config = dict(
    activation='squared_relu',
    norm_eps=1e-05,
    positions='rope',
    rope_fraction=0.5,
    qk_norm=False,
    parallel_block=False,
    warmup_steps=314,
)
Each number is 500 + 50 x the weight over its row's rms, rounded and kept within 0 to 999. Layers, rows and columns count from 0. Numbers have three digits each. The size before them is the row's rms in percent of the matrix's.

# down: layer 5 MLP down (transposed), 512x128, rms 0.123, rows 357-409, columns 0-127
# up: layer 5 MLP up, 512x128, rms 0.143, rows 358-409, columns 0-127
down357 092:494545511474455454411406546489528469606586543540615477507546463555476513497581517550488552458545506480483593438526553549473508529491628478515523431561508531495541500507605635476458443520376416487502450451493511442540441519442527559443524457467404431563524477512499543500514479480450519486511547530493518478467563505533480532561422548482516415474473474426485408540453471545388482488569
up358 088:570463469430485508473441453615482530499550494499573450413440486459496489534443514468556573500542490570468413450512518465515495506608442494466483399488481425411480553527450421516545505498492522485473492542433468553486450536388429581425536508521510531403456576489485561517594436521551538514564564477541442477465507505431509515496541492581442492539465547484466472613570421560498592453590
down358 091:509448486518510504467468584500448465603513588435489472481452481508451501470524469571466426551548562453503541509541332527465588538365536481518463587518392562591555452479519518473494439486537464450513573409443429547538517530576514430569408427462536450560537523485485561450534515537529535473519468490539521518578488465553493559452562565494534452460500433507599501495503469487445467474562
up359 112:430452525483601545478563525465576525560464512443429471506450579513553457534515446475617583587448590489414545564489474482436519474517461531462515516491568523561495446505573525413403473416501414532502502476509535529455509460406548516523475507558454542541477497555492496476394480470588576498407532414449531500530453524448528515557625470452576530459409513543501573499509524495540477458448
down359 117:542486534603452474503537526587478501445451456572497570455446428451519523506491584456536493443482473527556473468405451518483500506535543584525490368451478529588518475488497588488591623473559547547456541497495386519535548518549512553452479482495521544501531426516481520585626438424481516437544397535550449525475483571540497501474472480440554453550470447474548423496501444505437392481523
up360 096:427526489512527457488532456502563476621487506487541500552573496499509556520471487474594442506571505479463409471611488499520541542476483478449599435571492528536496442530545548457522530476485531505369617494501506481537510486482480563562498495569519487524511505461579515566385506390432389477536436503554466564390530535432463473398484523515543560443456496452411519489495528459412455589502
down360 102:541421553578538496494543510487469537510565488470525411410493526495438493505528503499513501512416497474419561599426532606469534523460486448560510510419422493460487604509482497538505318413506448415480456546503459582498480525450536450588505525461502502551501487529402580442478560455547566472447538498492549493555442466506566546501595502507467537481538481439564602546499556531519458418472
up361 103:536428426470448490529469480579469424503546588461442552486485485499531547525453503453518476557470572572449525441505412540510467571508417493545469523472431428437503519509426362506549560532498478470500498415517500569511417574444512536575497572485510550574530560526379507489545583435470416533608501526558475576442484484519431515571490438445516567504517476436533450500538437522519565568438
down361 105:478538532507540426454520505520404522501444478562529456494510500466549427488594480456483496515565611411618498506461574472547577485432473473499515541501492538538530468483534496456482352454467527421398495585543451456514587485496415466529430474482462393431471492431538563498509537478473471537554493433533512613597479579537620515457546562585512515479496482528561529504534525499454447485514
up362 094:460506413500605492537531583404531511491573551474542447420481584528508482501543467488619480427475533480431462394491526459495493563558456444443533503494475512440533478478383601506481476530532492464603549579449462485482535589446488475595588547437487541537433458472372540479564498421498494439465507567447426448493470538503551538427514479526524466511482577554520560500551522481546534528520
down362 101:464467516518563481551482452560554486454479486472459568494473523459464486487484480433520534604564464391571504518499495479493518558444517503522457490580423551602524439576510533484441589447454444574535580502553470452474506467557544459425476489458428475460531477538596628533542466498550491491461435476521510484545504399488405623603484490583502471423488447499589449483459528386463455486494
up363 112:524500520513461501555482461533481407559520546514443537582450560387559553466586428522463453505477471491417496458509431436512566517405503508497608510466524465473509476570575448381519585474444459489487543486495445541495535526626595489500513605535454520504449460453546565513413413506541529511518420507436521557516562532453423590481526488613474510438519527475424490467509486501448511458429
down363 106:480479483502468426546504515537457479449431540524530455464536461396403518585509507514491580578499587479540486518515531659504467596468560437453463537531566504518517529436511548523449556515493431490437509449556582503516408476502520470552556450509509504403610529441500563536499579501459459473469579562466600513425488528585596515482467533460440461617449484442519499464481455457455436497494
up364 100:496388503512530550548590432569590484567445507503476505572571451456580555432451570461458503536527489535522549619505418467452544511596512458554554516526480512458585524525510472478617479434467483615539500521480508532557440440425429535486441486588460511472403508543516505448457540472487566472519550485488525534434545481496448529552448496459484578499420455460476481486503405555492586407515
down364 102:515472499552478504545478533419518485487491581495466575519575457491560487491431468594557502544563432527531562466519466451474460436496525464443612473435510487525521451519479469406395552467488559463557474501413492511572458455563543497460479467560487512475526519391536462568466504490444578477481533476577461514423474484446524540502579498533489493420595554514487383498504526491614477668587
up365 119:491498471523592486426411479504414447548421457593447539610454577520514515522508578477523513571546505439507452399501439534518570548531524449547469537535503593396558440578506490446519549519502361530594467468390390521532545440515566546564525565492492535480413490590570499465459527494474505431435516507472484494497530508516465551569481498444569563484495516498554442501475489539502456495474
down365 118:424554522616495478468481540504523569596472554576455524421493331484541478565617511419452405535493487523516591483507486446566563453524533509471414551440533438517520380512580514507537546526525567523454483387522459496549480566533456446532418547534463475498541361480509487478489484544444524464506503451502498503469470533479595529484456498484564512467457459470521511517560461585539467495501
up366 097:583559504449445496402531473504578463487466547571435532525534432557482558480476510576511505513497590552553436450463498477583524492478397457567549548451505438488498442495474459515576482477399459605532493419503494479494568513438416561535606565569536514504421540559505504391482520482377446543474387470457525465517496531523474512544476542518619497530552529473502513527511421488421517533555
down366 098:462526445527558557601472589447438451442557493480522497443445489593441488534442552427482513514428472487488476550542503481483498507481511538489443545459514499420487471541508551438432556632474559470486480595558483557616441450600534508454479432435400488532506382450493495518443468499559522526482540484557614467479476498494469623537481529451442491479486440562458469441532509566580526563461
up367 083:510513505485543491437490525460477396509521500541518441491388497422520465483556536440483446461442545570517482455563497480544528548465531446556483431496473477428516592574551497507471532553550513484586487542374458448384507535479508550465538616548422573492484522577490527548457530525438405599473439478380451517540432530558482488488463441535541455574489510546468546474454564532449536600432
down367 082:453533568525511485581468512447472518508487511418477576535483467504446512472516478493573515566555488493491499466501399536542558457509533454469446591466309471537519477477493548525445577429484463477481583434595599517518497501504555484514466401467497468496530548471606583460532445565555542393506538506620545476464541419472468589535499492490494490492434410488535482465525394563546506461516
up368 097:514464396517450533465493486601493472496483643481501486407470483491558544516377479484502395535484522556491543490502437433497545532538436537433494510421543531512561499594488506488571476549585446480533488553371503490441537445485499458623397542546569441508426564456567475443461479453569571480447494523513528540533493517545505507427516511481474493536513490441430482469534635480514486573531
down368 098:549522498446462510527533518369455563578516450558540525605495500471497456488518409519503509525613497448498537459500454496485486571491586492502521501561551480495452444509494519441487422552514612544488560458527473485493462566515592618516520396403547535505546422515403490528587508585549547475466477488511520487554455506422403527476490478563453521447411465569449476354497514510499504443519
up369 102:544486541471562471496508435534511530459514511598528567444446473527475463619488540450525473478590481540450480466625474477576530510477556433513537473545460484407506423444440437523492499482599538524478463460493449564462495448429511470568518505516406614433541431459433410466539458570452504451472468506483517562470451582510501507457570459559530419575417527455520470453488490564546538469632
down369 099:549459399569498533548416539433448426505550485445493508560493476528553429448540488524562514535399542400522503521501495472460494527578472543471483520515575495542481583514476579412560552499488501438525477494553503519587528515546434631428511539499513406437446490521457604507458489508447517485551553472553510495392549513467522439482380471558555504477547464569472562477499520373532451542420
up370 113:450518487360493584495542471502587500492531502463434395475515553484593492507438520497556500492392459492525499459497496514565502457454451582516538507457538535577493454466416645429407494549572520489534495441599509582401550538507486476522468523494510515583467511479490503458436614410506476477479541528489588437515502467492463511562424547475530502414487512439505563461539613501520484430535
down370 112:567471474463478479491458471449550509461532564468518501513535385511464551506557572459514387427528569523597477530460522579540542560517453506444461448495390387518485528498523582561484581383506522533443544501509454476496405438420565508511537519548621444483480561479524519553520409587537506393555491485418453537462550523546456441478565495454536495502546533462459577520545487503435457474525
up371 109:474520482489542459491509580384428495545482550454536397479445501486506439556450515509507506540536504573411386546499465511520543466426457487610442478458505575494449533480433516517498465528565505508536587480415501539409423545466503551507592527511565567499448530512499491539553652500450531542453445496520428445441501409452406533579429542521487546539585554476534463509572569511523530465543
down371 106:539428492495530406501449475519537448410519478652457533473505408481482523540493444456488533494478494443465499484539461531561511520547482550461563533520448466574508536476506531533511513540479418662453539460550488420472508546471453454518516476462494443451510510474519529527556486507494492512469534496581498499503592594640601526539507497529524464417429473435474491529410422604545425598402
up372 106:478503493499469389545492470599484472515534650546563514590522514460546496438456495466543518513605493549475554494578407515519526514436518515476446447472491472555569561565542451461542471560551445379531516554493519504482471525507445575508456472442456496545483579444473508492411573517393458459414428514467453527468501504437401600560535472547536509521415412457525459471516564465528539495555
down372 105:438526518461525468434416503566470497478469513493483438481565449469521489580518437548457424532514626521581477510462552485430487505478460514469572517488438460467579456379507558576550527495528478517490461601470471420488559558399520420466482449462498459566580434509549520562519473591472531532465544462509542476558619542540564533409472500571510534565543517579469482499449520373432496479546
up373 095:540546536469456440398469412555549533581496566544456428506567465515488527477401562503524538491417547603484494593507464515479497592530416521533405560438409580496536589542466439513537544410471510461453566512516464544553505601466557556457522503573518482506383573562448499487472491510570495499504523529535401550465477421455471540498530463503560521460443445558515575498533460500476551544511
down373 097:417477471605482473457428437590532511450476495534602666592409517468442512503527461511491495490518429477518544444471467520498486514458618538415549495511640505536471512518545474510505516586418503440520507468452532424436518459447560487517469519504515472450580477463548440557565450432473499441531461532533516447531436486498478417454487598452479471474537551511439520556465516619485555482518
up374 101:572520467536534601532559429505480493542474521459468381503474530443574523484532430404525521482507499389403504437511490464486499493515482476444495521482529558566511451548513553521538456482634490439518468526505468583392526492542455496558504557477517625566445444461517452562456561468537594419604426515467583488480484506542562503427559454502456482524510567559493515435428475407508438537505
down374 103:444477509426474428516490514451511572477514535502549459586518581492493493548431553491487505528550542498583537512515448507471406480480533486477389580490470607547528491556510490475509510488478482527540493464505517452612510533441478402459512428511477379455514533573550562456553415473532493524443478538428495490479577437530442631604505535495510414458571454671510476466556500473452535465551
up375 091:485485517464451506513523410608489549447458551542510477451519566492537600585384530487492528546494435489449507559505531541501525571515433443429555494493488467465453457509447574507580399463543485625477444532578505466472557516537487588584513450460464507551522512466485446568470517379481399547534471489433527515499547517492383559483423543597442539425543566527509512486548501477539466442440
down375 090:476628510566563464451472645384466524517497424515515527573467481605507418471593421575477519492489524484521475458523515449453423446501505497543525521413488526428528490562545469487455491520477578499562526458452520548485479459496504493455466545480520535458442477522535465392515409584544568478438472569550501506551529482447576534465548475385491478592417478569585558491492525448462555524534
up376 096:456518458529486388467551461401620471513497500564477419524488522433524460536492548480433555545550555548485493507479495454491493515563504425423614496459564598456519498546512497491543416440497463498478508506533456532534622530492471619468557460564547478445490547496457376520508524373472612420468497504490551448448524509584550503561492558605507471487501508456546553513500570459509486434504
down376 097:457543402484482487479461573537417438480524508526442529518506440577533555531551410478440488505427427532519518481528554524521540540444480535473491447530511448469542522577542555553493546529462432429566519512490549529524345462518547396530473530435479473432512536484577576382535457542521398508462473471482497561562613494422545444475451501436514559558572572481524505419536436572484512558447
up377 106:465482500368462529524476463397525503490458509517521415563470592516532430538513519533426565580513546509530527504464418511460510363574517528513577554498599487553491436400364559455513571539494512555520627502434464521408529501454573486428556506502553547489528471469486467526550458487500558512543476465496566511500595485445512563538505564518502492448496513479535540495475573463393528472566
down377 109:557463596508433589480507539515517482552349453505474482535530511525571477540507549484453413491494594454547547466613488489519496497472492468512468570487411446435416419522503427472425508429542400559502444580522536531480467478530528430604488577534475580499473484485502500464535404499506502466566498531534551488518538480509425493498623419481544527473410476553553478493483420478583433507562
up378 092:528486532528456533575495521436521493567385509622489498504568510540495504543494457564567499537466636502485483505514509447481567452400474526396618610462513515524571388537446516472459499545525470534576410461438512540481436490487436473494452447499519443454337594475404518516529546537552545508579443473529511559509529458517474527549487570483489488546458531475523555548484508483448505495456
down378 103:518514517553547501522514556462500452454409497575526501437480473465433458438455513552571519518561585526450487469568436502530508558551552492421478568511453559440548344468433530459447526581496546455556482494565432598513505502525558515541418479478512392472469505465473530391565554604575454546510481532561525557528521488500417511523527467431509505484424498506477431597518437400524423495539
up379 101:506450552548506437404469471533519478538475522582465396538540584544481538440446503502518456530462541425461520426530493494506502508530441590557500496497498371431499495585562410499544525424512554451470482485423458543502465457516498535537601445560501605576496500502499436570447423558522477513476451524481490573456522493463544555414466526488621467554549470409422511573530429427522592529525
down379 103:510512492532460544496546519464466465499562498538562570449421471464576472588533468415442480442486460572494481533557538479574485491430449427524487446405495499536404512413476519487494499549492476511417491478527563449534532496540536565538441534432541401462444521476432483576579534457482408484604565517552532494591496598534543526489472582507409449501491481486567585456576444553419398462466
up380 093:520512518517496568502551517435445474479462552548452424492493404461533521482507578459505578510492575508361451534538474456462474511469500518481457541531569515499561554497475505523465503507475536458510479474548536523536520434519480467558532533399473434497447510492450327516415605516496482473427558520446393512406467428550532498542560566420495592566608522516525567476475536416406535551456
down380 092:565471502464510461416460507555504556403500464464498566507469507400456440471459471577474421483503435536602558521466504498481516503493476513518565501516467414461498507491634565609572490494478482510557512499508480485431529587570535575421592498507525550490521486430467534516550460486497515562539417529484434478551482501529566411434466470514590429389533548507586504532529395525561381471543
up381 089:534466515527562500596443564544565450498486545444488580546452468494490580504540586470493464592453597435532462521514531515438523525473402511620486557398478482472493532486428571493558417456458400556487476525420534474460559476455495526446509588437467473466527495490466500462520522441459523506552425460442492485432449476486514627447557551473541547509577565547443498420456600506478542568548
down381 097:510515491446469400437501559465477553417535520605555499533439482573456431553476438467519508445530482538516609528547502541522421601419488518444478433592455547551500504567546519513477515575538554477505513502580410468539390479534443473519500390583594472490500432461530528536472444471503437522503563543555525527566505536457523428567560473481491461578403466492567534573520502470493403457493
up382 114:524487547505481529483450393519498404590534528541543496492493535415560543506456418547516437557560536494435465504574447489456621577535505524530506590460540559397483445560503475454543581460448506523459617424482445526567546538484503513493475453604486528473472512584498518418491436534440472516555501380565547529499477443427528480440575557598538499488453525493453470487491399535501499546534
down382 109:522462470480513420535422453452603519483576528511526553508511497516423515438498445573542461454450494593456504443440544559436525487491467445440518578454517488519438574565444427473547512431408453528453572510480514506429504532545609496433557494510568493505522453513539639495507571481487527536362568488571512495432450497448495488499430535501590529455524602536536505436420511549490414487476
up383 107:539498474544611440473497421513473529605414582423398449527540582506487547473469435480469473468487563470495497441512503524505536505504422536499594521525499567478577516578533448513543515510547503459538530474420519524583431508441520498600486439462512532482428562450386455472456581521442618454610457498585400528507458427561502535467522459570535432505443504481459494508492531467517529444560
down383 109:485529590533428507459499568460562530492554534520531602440491441526530486420557500490526467469514459450478500405492478410526481601471578432448463559480490490531475438535538568427514429542568440429470418563516456459537560475594420599428501474590504499555528492504583558596521533473499557506468414521439539538473524548505534445508556547501406527441470480441532488544494496452458361476506
up384 096:508528508495536453524561446590481494508465576507500560588486515501551492449545553468427525558502509446522535515466505454566530556471372483485535600471482533577470506497533525429502540556530459507482636450529525413561483407539453463480493517474454563553465572480424543425482523398471461447539464551494471509476558539463471521474359394459536471532571449508555564507549393511418560418510
down384 102:523461488448558517526488516495439516557460522467455421524505547492448538597464503402490520540502557486491499465621477515460519464585549381592492458598519434545538477506521534510570466524466493488462360509468404546471416474537472524531518461547408575416557599454519503505543537552482446513453487496504474419475477357468464579620509547491471472441514492501511516548529502518590460502571
up385 091:450403534443507562531462483561484515499546515388515529536510556558462378599534540574563420464451507553452543461461489542528512504498446543524519508525457438520513482490492534527655478451527404516568552523470482506499474526585494464477391468461432480568537564469518429444529539534543527481414425526479452479541473462582481533514471522438452487350540524420477541580512482468430505433447
down385 094:493497477485486479401545554508488407463464542587534417517419516545485537511509491510495502467507500514613463542576536509447532540463548465486585447533550505346479539522516474589446538532487528562467531492513527483442571419386500451534560459442533539526517448498517516488455426520417498497568551494473507495542417565485582347468475453540563584628453546563467501421525513455526457497508
up386 098:491404442472500484511542446429451473521508442553492438480475559527546457524485438431470505533490490470452461565521502435484460473509543552409532482486596543463520405576527517490505487580502435532548355552515483548537533530450483570594527551491438551435551500450444456507447476556526502511469554452468598541549555561494567510581485519451471452666581521430502590519493501443476573432433
down386 091:491596489557454506472482568516555547421535559433542527464470442456530543486537556549516386495538494449510533500518485415453474536480478519541440564525449495511520496479524581667517472522541549466486616498511618452533472545495511440433511530530528505529524554514553520473529521457508583496470442499462461404521400363506449339454525500552539502416460490488450422523527476499512460556545
up387 091:511471422467531498551530486563423559523529600396450447466449430428446495496441493496503530507549436524481478530518488516528499565522518380492364487573575541516505543472543595462456525447521573486451529476561464558522530433458501523522611553554484486457528440505490490602491565592418467513440454513458494433446485453540434519387436500523493461478554411487540440459531478457493495612564
down387 098:598485531543565580528491566482569412468467428425557517487478499482501480440519603522473493411412464463545470549524613515524503480562503502555475507563524436486464543402436453503577391540449548522456447626485548534548588472562507542452530542509515479557498451505452477406555482517448454572502496539400458487448502546399486538510461486506458615481532531543404512476479515447482540448504
up388 084:517463502439464428563496516518512487509504493511502525440529496417515587532444500433478401561533554562433440591512490467544536546503539441556578457456565398487529552521452479507563497489556460492535442547529497460448616422566441535525460484473417608472563489467557437476462521439498549540594490384511473432587517449505480511520515502483401471597569520506462418522527540539438499585416
down388 085:477472511567560573529594460431511512503527482402548454502497460513539457509532573522488510535475465506566528498496522542459419477425471486419572576506482531554501526499476482659478508431473484474429555490484465532505445504458527516405548418453540417514517458526411525561511514570586510451417508515503460594469516482476500366474532454435564589445460512497533634550459560436526512427565
up389 112:454555482461491499510554434531494501520522479567473524536479533401505556520448500503457577568495499619467542556509481439516551444563464571475545513455545574534563510543473521459565473503461402495471496543421463472478452563613536469484475468564415438555411543466551424548479553419580579418522457480544558453509496548471436487531412535478487536397550521431389490390538576462463521506522
down389 102:442521444425524560553468565508448495451511506548515444509569417463494517544509540518500546498519472530574490460502557434388442430449508419479524517648563434512481501499507554462520427562542590539447526524511593510538547395381453481449552551473414518485555539566457505494475490415400508498502518485475505468494457551563543359487494552519518517522462502538609513507564544555477544567445
up390 108:523434408458616457498410596471434504494489493564546472473505515480526538561568387586509555494597502462432433549598515446396548472468511450526463558519565467475520480527539564461451466520545420536551471520532474516528490527467555544495524480492521433447540572517481435499544446499467484417553504469492496489461489494491557520560610594620436469448485575425416508526545526573517427509461
down390 105:498508436389478523488481511552534464465464603517538476541489516391420488488528484460524476442499491437548449520465514567493391481538375503476531514549443543478518515555520475585476502554438489520563476501502516500504497504528527420524455526460462421576457545476473531529413571565506453537544553569572421503486588485468492509546580385450489523522574528583560534391539479414499661527493
up391 106:538458455519562519508541450478479595502426465464474500404538529446578540472367431520541475439504476498500459603534503447526535516525493452639466569453510465563568435485431490509485414451549391511507528517526498550502536585561563573561441541496552500504453399571514539477468467439508558446468454511536478442475485426485481507495457527556491446479582561474447487507664470487531478444538
down391 097:527585490557500554563445480409562473586518518566427449499536419512538468400533439595527517586472432454392555514514401397388518497503577571525503544516576516458458425456461540522478462466483565479538529506512591497490537462455435550423458570546457531506538560499561509485478509489491516538433504449529487470498493451536561530521460565487488512495467440555566443511462450463574475384592
up392 096:625595534445491434482543471482457434498478534558492458495522556482407506574473480383515474541503521456481492596451522480539502445536428391530630461425589455475559598415475528482534446520542406543457418469492486489488554475554451518578536547612493506527500523479516502570464498466503517519437489435490457458487538509461468529582450522498512511585492580504539462517485621446461510527418
down392 094:475534469501526506491487598550498589502584472459420493435428480603554532502550447551503523480485425493501513403509481527554502571485451517539364524583449487544518486505552449638412489523525472493538474509472519537526422429519485421456499491499455474481543444515497565437572500586500550469511548526527511561439544494527502378487480475378545473471489434539447606532468449618561446510519
up393 106:512634449520485544571536431542421492533424568420418501470475547547531595600414400579514480558508540552530425446461432437495545464566396560520549490461498490508484481580547540458556503468487488502529448493419437518493450513528574520537455552544522541470453465468456516463467510431393467595529499485548521539506506515428459553499480497539509529480454535512449477480563505545515485629388
down393 106:534464604494411527470453575494476440483542441550519504551577420421525528423540514428441533513568499442537560495466426563469519474442463554507505464538500491461521455570464445571479489389495605533478550545485554484457527499504477409646464462471447467473467493489559570550538450472585563390565483524477527498478502612498464464516555530465493522460493446558513472637486460520427559527524
up394 092:503453539524506474474492655500451598491482500511487491434516477475439527570424597455513484479475529512359412517532508481528499541453561533523507470441493590465454454458494484524535469484463425573416431582539475494626493462535497537545466497449424481556518516532441391463462509491425490494572507477507497394432407461581483584592575506494470474491559493502603530539508522446548531464503
down394 098:451472472442459556526503505428581524485523521510547466472560445552448509502475463488477524495494488521618496534532503589471452481567458473603530492588436402541611553510447483521459529487481494417494514529410503477498436504553489465537550438449517498467528440426528536519481549639609445573527470473481479541557633430498507484483497523528544517554435521380495541526515426476378422432497
up395 099:569422568491511457531593557535491426491504511528441567418518477439518599531549448513493460546531499443493510566577539417515591434534450512571547486464606497577479405449482570499551421516498510455517528491396494520512534518451455517530510561602537509382572498530549453521456415455472499502512408412529493506462481526418488503474488548573473501590494615467465466455480560498437457491443
down395 093:386542414515542503494498446496507501554463545542552399526519519578519484405571515470470567486515521515547499469511521462418467458455500508356478511562570534475521446543573480623464490513501483472512522476476636513525460488479505507527476425461429528608427516452479419496541529554564522470501539479465524453424583533547514358532580532457425483462497436527486572577535491501465581558525
up396 111:445518438457560514476576537429572468615430484624548481506459500486588485611544441482527530501544546531505498538519488407494490415463448509505509508495546512608503411416520479449429457472446477531525454420525495588412498566450532497436456470541497499467517455518473598565504521573581489520471568463571498579434596477494511523573505543523440401513461507455481510380489483522543506455517
down396 112:487579468516564469558493515470534391539470521489539437483427420499541530409484580503444482457499566499575498432534454455508459440539510485494399461494515459554548481452482591427573476543451498496459541537381438548561462435532405492423468470511477474464548504519590532482425503527466511611432408551560484505577516541495524598466522602534570542521479537573504488449471516556554530435577
up397 084:495415540442486526509451499424561482457590490509563535475500430527489392550490454499409462467507505547553510594489512483548560572493519412514489478498603467487474464476461479501482552569582472493522458474482434590507516510475475465574496481422482547450529465512445481473529404482497500549527468371436467453542508541521522471528477586500498530530565658387475543511551449457422471634421
down397 081:494579485533547493496525512473498518516467515518451446527509508408564619476500519582575468500550558477503457401437519455440424456491433539472506583524451593482487500402511491480490378482468507532539543511468548414482502585450473508411520523547538501473511573544525584510477534474519496589494543557471544547474543410445475420508622413511506514492483364570452468452424561519550536415542
up398 098:576402489471526604469452551484468510474521528544492430496506554449427466482523499424510495601527525522559481484480494445484544449599564501407486507454594533534558470524502441465484536547526454501498421511510390533588586579520400553514554436472543482462497501525486409482546566494541612413451545447553551477473520488598454475526475596400433446497523454522509494485486517462502436435593
down398 094:448483504543490542493574488552505572509423463424536581478524500499538508540535496519492532468459507493427488578524505553511469461428483552572497406485529455504456496518504508566478540521488596429472519524535576484548440453438550423541448546506426595536530396481440570518546453515527449540551386546440466502418491463477542328438496502462540534449622431447518518555554450499435599502543
up399 103:476514428483582424588606428605465430486435496529573557508550439363560485451560507491509543532435470545486464513557526480483540418467460450514609583425568509423489516558461456457625522557442446481520407509432504518468454466562528506492471587477483505584537487516518548430462507486436512517408423452566506511469510510541504577508512513485480583494471540496455473501525510479558541438554
down399 110:547446507592488507489470436529497510473581490543431444531528555537445511468511482572512477441431475565517612443489516428405485388493558592399469469491475537485535458558490562520438475524484525571520538496469388481492510450544549548520486443517506438435577371552479507574492543468452606527508539521476473569556458523563593491516507512580494452484530497516489581481458566525369440437522
up400 092:461534529506495476442512500363586453491470547485496456538572499544530523459430473574475495577560517568520460524532476467402493483441501502567511537468571556548528528396379501486496538537531467577509550499463492423538528520458406538515491513463519513493437443574529526426350546443536493514464452538471432448516443438528508495624385515567509557479553493477501546565538539394525557450533
down400 094:528451462560535540552538520542405463565518512444565473522473510486443549442540579491528466571485418445485447420433460556501532493476521453564485489499604549544540442594538504513545537418496463429497476484534392579505442428471541469481521487379486544531507538486529518501524395584456565526537515463589569498546584532438547564428506528414505510494476465547445455389508475592457489477589
up401 092:511389458488513607499502557488515566458603508497461482411508531569526549512541458481566549531461555422533494475434568490499515517536518504527437527490539511465459523464442501497368449542501433499508474528578502502609623556384517503574643559477534560510484437484447502458377499471513545406464465485442445466540517494520532500521495532486560466514496571515518475439506524430487372530447
down401 091:442440525469519458548457450535569474507505550548468463597399559482446383503534486505448444495580453576443492474502448550525464471497595454427421619532542541533506422503497518512503609510564454483500508491501501551510455495544518493475356457435530405528536506493609566513526406555562531454510524534501524476478549462484460524539518542523513452460514538501573427421418393547527580511528
up402 098:495477382495526606488490537549558557504394503515546454526469591521461489546543532504583415500437487594577457513520485387488494449492501494461557481482555414520580409511527494461514514570505443491541477575526438518526546463412482468497436551526511631508494514564515428497452480548497512548444540412396498490463541507521560475492524513451517611460586481430467525534535528444361520501488
down402 098:485522470528452442491475490471499566493498467564567445444562530517528457495536471476407522485410472450506569532556539507518504579430437423485483451524533557489444626495481489550525467516450494473508545572471588435562466610455527536446550507510567482444509485445481489590469540393492500548509473531503483451507409554557561308474473445492504509516486596450630521608519488488455514516499
up403 093:523517442431566545454541574433494531534433445594466432499502526471594451462409507502477468453500452564454512519423453441543527387592513577432465454443545561547535445563533540491499538478577490500538512537530485532399527487595553479531414612410570498586554532579552513524468483499558510443452549442523553478525523454467476518596487555453436485443560486451471474417511520543498437515493
down403 094:611474527531574496527448456545473385480478601466492480560440425541544498420480528489468523532417517471511553547519494632407463504509477478545493497535545440475498410512550470513468464565438503505559518521536534507559421382502499491471549434494451465492534567419545446415536419593458555541566521476576564452485569582466500535503499567462565513489509445474525401521580419487536568499479
up404 119:582483482516598545437546417533422424560359466659521504550460522428581533498445497474480506494578508469507473458570492417572541540539505545525506520437495493516540519546573428447531466499507536516411549467469524543541493452462570542529535496532506437421390497528535485474487463520536445501500508472446463557397553444454524486574611466538427490515536473418571487481515454471425446514539
down404 118:559479551501528511454582512439438604551492502472411484530396485541443527600435588422460453544474519559502543441397505515586516515515472497450567533545457498527474491482498568446464517431614582451608500430539487443513451451492463519495462477483534493554507544527461461500524482422480503485514486565543460434534355564526552598590495470397506443458507505443511553464520505515552532566544
up405 096:501481424488475574422480434591544481467568524478466457475364505443476527522458565451620474531417564473509460484512523507486477532543443429427450448502490543367492549490552485522465514559548482463482538526472494448479524590441553489484516642475502503536438576403465471496561522460470627483532567514466570462524473559457445557502493534468600451574518484553527531577564466526501503454551
down405 097:558537627438552558574508538531508429567459513468442513534605434460454496530564519497490571426502525575456501450492456520510507560455482469509448570564410485660577473530470487484557523476434544438503489487459509574503445487484613576588476413497494505488534484439553549461512489515520509539460405480546473542505555401492450554503478510472424490473398492444492405521461468474499399529505
up406 081:571511614539517465465523526482469469457546421512494513501489592552492489431498458498488505548365492526541539429504555460454435491522557563502554459499389510403448546496528421589567462525484464538550482569540529414504485436477442466503418524510573429540543543547559586484455505476511490548562549646487479613623447547479493476484473412477495551488444500540534444515445480496574491477513
down406 091:461502350420490508513513466522583472559474564511513505462490516431522537527471542515487455488610498419450421575544428452509602504529424469475519564507645508528555481476448560365507528511496524519450474505463466520474549570481482558486569511508421551483505503513463403493505555501484507506472483387529505397367515452504487531513530567538508528516537525436451569459581583449428521477488
up407 096:513613489490529452509524554528429492499448589491555444541531421455419466578445523460393490457568535435526441518551439553609506481408454424576487519560474440536468504508450447489474512510492569520485438481590405510413561539557543459511454507500484546510455532457491504477534594556473496579380535491530495468424478396582438518574464560504557491482584427472527511461493458461502521537470
down407 098:528451490471471465540502484457558475413565565493428498498578494516481517515513516472438366507442486492517481444402534556453544496536486555588496487418501576475547471603611491623315481512547476469515476533519462494456542488513427529549429501461487546546471467444444476541562496485489460510481491573587533454500550544523544437444535509379593531550547448432575487504543540480498504533471
up408 105:456452427521460467597572412486558480589553493499468580555544496479558543521519436490571438605470495534475528481505499478561601538584442417489524605458500462421517473462538560471444469498503406509515522582493470541555443588424416518513547571520469547508469425463444397573471510483478472390538418569472520536506577570470555551471456453560496503524471500501489558471471435522518460507445
down408 104:489539356553600553626486520410452467418525405509543526540406570476516417592506576457512523542519501621521543482538480479494526468424505552487487423520543522507529559519507595402522564455457443483608508532473502406467455562469521512464495448454512397425419477450548464442503552551514508468490557505521504524487447387481497528536491478510453525500496457536560476533525456476562497505470
up409 112:625520427445506508541494554486420473544515538569448494451543509475458439555449561397542522463462499543490425537543478548452501457436518427489419486418531512550558489465442670475487444438532555432537507549514527513453530563480574514485469589564497550454560434508449480479512478571468457502457497420482563534515525433423477502495505587531535491518616483574475600426586495512532510544467
down409 102:484581492499480617465439514533509467482514505441449454490541486511591502483498503462499455538462570517531497460553567587553483579564418416491544467500438491553563532441525521550492573474551560490436475487381509500484483444396430521535517480510554513552431536444552503515470465520453460509527464598530455523463462526492549467538437336451460587603497499399527513504478646543475455474459